config.toml
n_layer = 11
n_head = 2
head_dim = 64
vocab_size = 2048
activation = "swiglu"
qk_norm = false
init = "trunc"
lr_mult_up = 1.47
beta1 = 0.95
schedule = "wsd"
decay_fraction = 0.731
decay_shape = "sqrt"
final_lr_fraction = 0.0
batch_tokens = [16384, 32768, 65536, 131072]
Each number is 500 + 25 x the weight over its row's rms, rounded and kept within 0 to 999. Layers, rows and columns count from 0. Numbers have three digits each. The size before them is the row's rms in percent of the matrix's.

# layer 4 attention query, 128x160, rms 0.0698, rows 81-127, columns 0-79
088:519450496493515466500488470535489476551552521458542524532502514504477494418523538500463543531497508481510497475524503468532460514468493549522521527493491529468470489515476495507513489482513536514553493509499514495479530509493500491492478529
100:518511558501554534535514472506508513530499512525483496521512488521507468484494514518538514523471495520509514514499458473517500532483525485490513501501532513534490522455467451459438494512514487491556515498552509500488472475460528513495519516
076:506490489536473489475498534545524533515538489514504500489526537510512554494524514496531442494526521475532470500485499505546540533508466501493494475486480499428499498529526466531500522509527533532513468469500454542501491488552468498505473463
076:465508503455509509495507424474452492495500488496489492480460477513479497495479464505531534544443494503520459517508523528539476457460510511515527490495523491509501479486470478503529497521519476475521484537553518521488514464499516469513486462
085:514493548508515494532492465464488532520487513476505493542477469579488487536501541521467491512496498512512500512536497496491468449466532507478493502523498490529457512456474508487447525535518523509471509503527534464490525559491523488480496475
078:479531481475515487487506514542519488514485555474482513469517480494519482535499534532478471529498510495513538477518516491474505548556544485505512459453471474519531481516491495466501501492509506477540531523536504486517513492545534497498518508
095:432520494488519503545531490482481478540520495445520491517488462541507491513497490483462514546485495551541538483492487466483476538470508455514534496506492499492503489464507503506481490475491486503498492500482512491501484508509503466482509514
075:522498507528539483484485475502503566462506510461521500476519470490465517493518542496488490456534504519470510511508548515468484527476490498538460515506508530492532552537538540481523512510502524515517477492493455487475540492545499537504535479
104:475483483507493486482462546516517476469487517492509502507529532485519515470550525554471478482550496509504514460453488488496503469534491516487502491477496513487522476515507508519550505482466511482504495481479467514488523514549488537525459490
073:498473453462525506507475478503509530479496450518495497503486511524466482564580469500479526482551515470496499439468498507503504490466481509487456463489508519495513481477521472484516484534486528512449504491504464495520491517497478520513487550
087:504498500495530533494513506441507521513489505493521500519456473539508479534450498485481477529489505498462473493502489550494502566471496506522555502516504525544476493482497515487497508527515502507509487505508564490471519483487523474444519494
082:522501454447482486490463527491480494536503481520523491465536528501521520540505449472472471464547508527502500511494510520530502533505477495463539485491475458504523487530479521526528489500512509487499429464493468516463499534491459493512447465
089:498480473491476485468503505551512520491514510507455458473451527514494526531510513520500500468549517495503464481481509519474506477513474499484491464478489496503511506491533508543521523481497507537438452487482493510485516541533496481512448505
088:531502469480510506534509461504471489472497489497493507515483444490493471464490508456515489512462483493515527494512499487505530512449531494501536511517469528542478523489488465489492515514543491520501474503518481498487501477497502501484520522
080:495513493499488507505498524482543475517477514476536502492497547518491513515503529511463486460553498492424525508479509501523517497534499464479555515480486503516495449507467481545503523468504491500534555491490488501540512484502518511478520497
078:476485489471456496480516494490510529473518503497524464526526537454481514510511469479485558476531484484512524511488463501514493518530449489486510510515494517534541482495472478500499492501480525495463484504538482540510508503509516469545504550
072:500528524475464493462484457553489471519456507498499521481513508524516498503504471512474456484485510539527511514505458476427524512491471491544515473532496472499502485519500532507518526511529530514545493534479535527551486468505542507461515523
097:527493486520489485472479518521479506473466526520462508490474514424500512464523517524529500456544508498525507494467525507494518501575486512476523502488511515489534470499507484518519482494479495526455435465489478479486500531510482504505472476
102:464523530523569537528487505487521505538464499494530539506483473512507476482482506462510532520466485488505521550536479487522489530479546467525520504525511528479470539478493481449485455500516489488514527508491529518503519503491488509480527470
132:494500478489466473470478529533527499493514511523502457486538529462514546506541487523485480445547522514485505478476502505474504470546464525485490482487485486528516471524544500530545510486482474494470473489503475498475478549540510507521485523
120:513516499502512535522506497449509485530481500466493526503490467527511448487489532478498526551466486506494536536532480508506474523472543471512513493537509484524486533482482490460459495500530524494543526549504492506501516475479512497491542508
068:563471505549471474506455481542483465479550511506524547510470530515494470498506441487518470494478460539533503485470479480508500517526468495508504522452488498446484484520490519500509468499538457505475491473507533483522497522505522455520522473
090:483479462519466465465488481505493476493519486526487505505501509467473532505507492536487512510535506483523499480500520519509518418544477480464450475484501458465541512515526505579495533494475526494456534515493496510498499502522472490479520523
098:527477493490466447472514504511476492550459531481508492474525530434470512505529486516484493426534531511490486505484529490479529499533462507443468482490502520492532510519557496507512509507494525505464497539520486476504469499531492475542495531
103:509497445534485481467483520531520503534527497545508511478526543495455542494529481517497501459525510488478499479471533511500509464526463510469472513473455468445540442552547497542522513490494492501487531490517487507516484524523496507512472522
080:472538484474446468481481540523490488524550494499499511481521478485492526484523496510520498457505517504476502496498510475518533453560505480494505518481499483482503492538483509518572553478541515523446505502506507515516497543540476516529494506
085:463504526494485513514540496502487500497514508522510486531454456503511521522463481520518463502474460495547472493509525516536507518486520489507526522501525505513517520452468470513555531509477520464506491507520542500520507471491518505509504494
085:523474512509534522488507458510489549535490503490510490532486463530521474480474516484532500530457487484494516500544463537504503517479531476522485508500525501478493541485470495489484479501541509525500537490486535498475471481489478463436514536
074:534462502513535520484556504475529536480497477483534479506485479494528492481462468514495513581506457494495509498484525495510527476482497499478527510501468501538525499509491518431516515501536507526545475507551504536540538486489478458496494513
069:509475536454476502494484447504518539536515475558508482485539492541443510505508519489457477481467549512464493491515513476494463448510512493513465512498502497449506533504563498504502511450466487480438500524491497509483511487532520532481459488
077:471491557495493498490442520558479530484505474491490492527503489526456513504502487489514481531514485489519476508531497512475476527534472543494519505517506523572489519484545479500471512494481499489503467538473526490504509478495492494521490514
075:427482543495497507501464480485467477518490479532492514509470508482486506493524547481493528540485528517524501495479490504512499479505509478540559529526494499504475485545467480505473489519460526543492531509499456488505491508501446521496494530
082:529477514567506503514504468507542500493520501480475536535499504434538506502513490516474473464492495514490518508499480488449503464522475507530527492512499507502524488502484446522500516523494491539524487485541488562485518533531521459512501500
087:492508517510463512518536462478485497476463526492507519503471505525549464539509509470517466511465468496498536527441507471512494480494533481491463534531497524481479520476474501502493478503519542505525492472544488516488527466498480519468516471
072:490528500504481517483477484505476528454552492487497531481530492480494505477548509478518534525528511473474493516549492532502477509447473486505493482464530487513487506467472523518533477511506522511519550493538485488448505506515443548507511486
080:452518507463448504481455461538515515489496481501529486481579546501475531461509512503486496481522489524537504488490529502449511544509464523518445489495493456509517533536478499548521523472479481513471483520493477489503532478559450536504477503
084:484509517499464499480508486546510524530553476520483510467500497489475507509512488564479501503515529502480520460444531523481519493503471532501499513460482510475573470507486503544522531528463509455489472541507516523476526500526514495510481506
081:453504519485487502472506507514507487528510504544540506510446532482495501500466498507497521470507448517475493504463494518518523496504493480542531443499493515542537510471537512501526528514517483513473475519469498474522508503505498451510502463
090:493521498475478511513484506520479540512513509471478510531551495456465538524450475515457493502511508465524513497464534501512478505507456498506430502496503497505512517487502515520526506527473479513488513496472523553480486522530512448493486527
080:512485473488494478500499493531495466487508506533511494467499509529497520469505479507532488474520471507483507479521526489430510453520476492486479560511517537490509524480508518480536532510484514503521480505482522471512470540516488513482485540
078:447475493504500496507497547481517485486488526530461531536439493445550512497506502525509508456494506523485488457452492504480505499465510506478462509502540492508491511472522503503538488486484504535466469477537480475500486535485494539495527507
087:480466474480468485494504462532485526510521518523478497489522479470521531539514496507515523486499473518529465460460512520468491547510469464516437489475495504512527512512496482535545535449489491509500501500505464491458504498516467510528482509
081:536524494507529488480513512510469519511524504548485480495496540488532536528501478522522460459515463502475521527487485523488544523511506498470475507474458516470475505471527466565503489500525507486493523476502508465463480452469541512483474520
076:537519486476475450504529499517501498471456531489511479520542564486462481515487486496469495483483519473471517481509486522506519484542457514453500493491513488493506548546509478487477491487504511511480514500505440513487462481465502495512519495
073:471485534477477483570535487518528475479518503520492491500471493509538522488513538502498454504498459473536499481484476529490518519507528545500517495494513488475496482465474503479479527479483502458537534511531517499470449476533505524480498490
070:515485505483464476509518529495511527473557498525515473510480480500499520490544525494474506522555537455473465511521539478470517498485492468510517450481457488459503543517511509528466528513502528555506469499476467525479471508503494485503531514
068:527491505512498497506523473527547497488499492522528514505507500519512519509533478545517494454484499517499521516513467488525467519456444466462489487475491518495493517520493501484516501512512447470527478514499498497511511503511486480470503479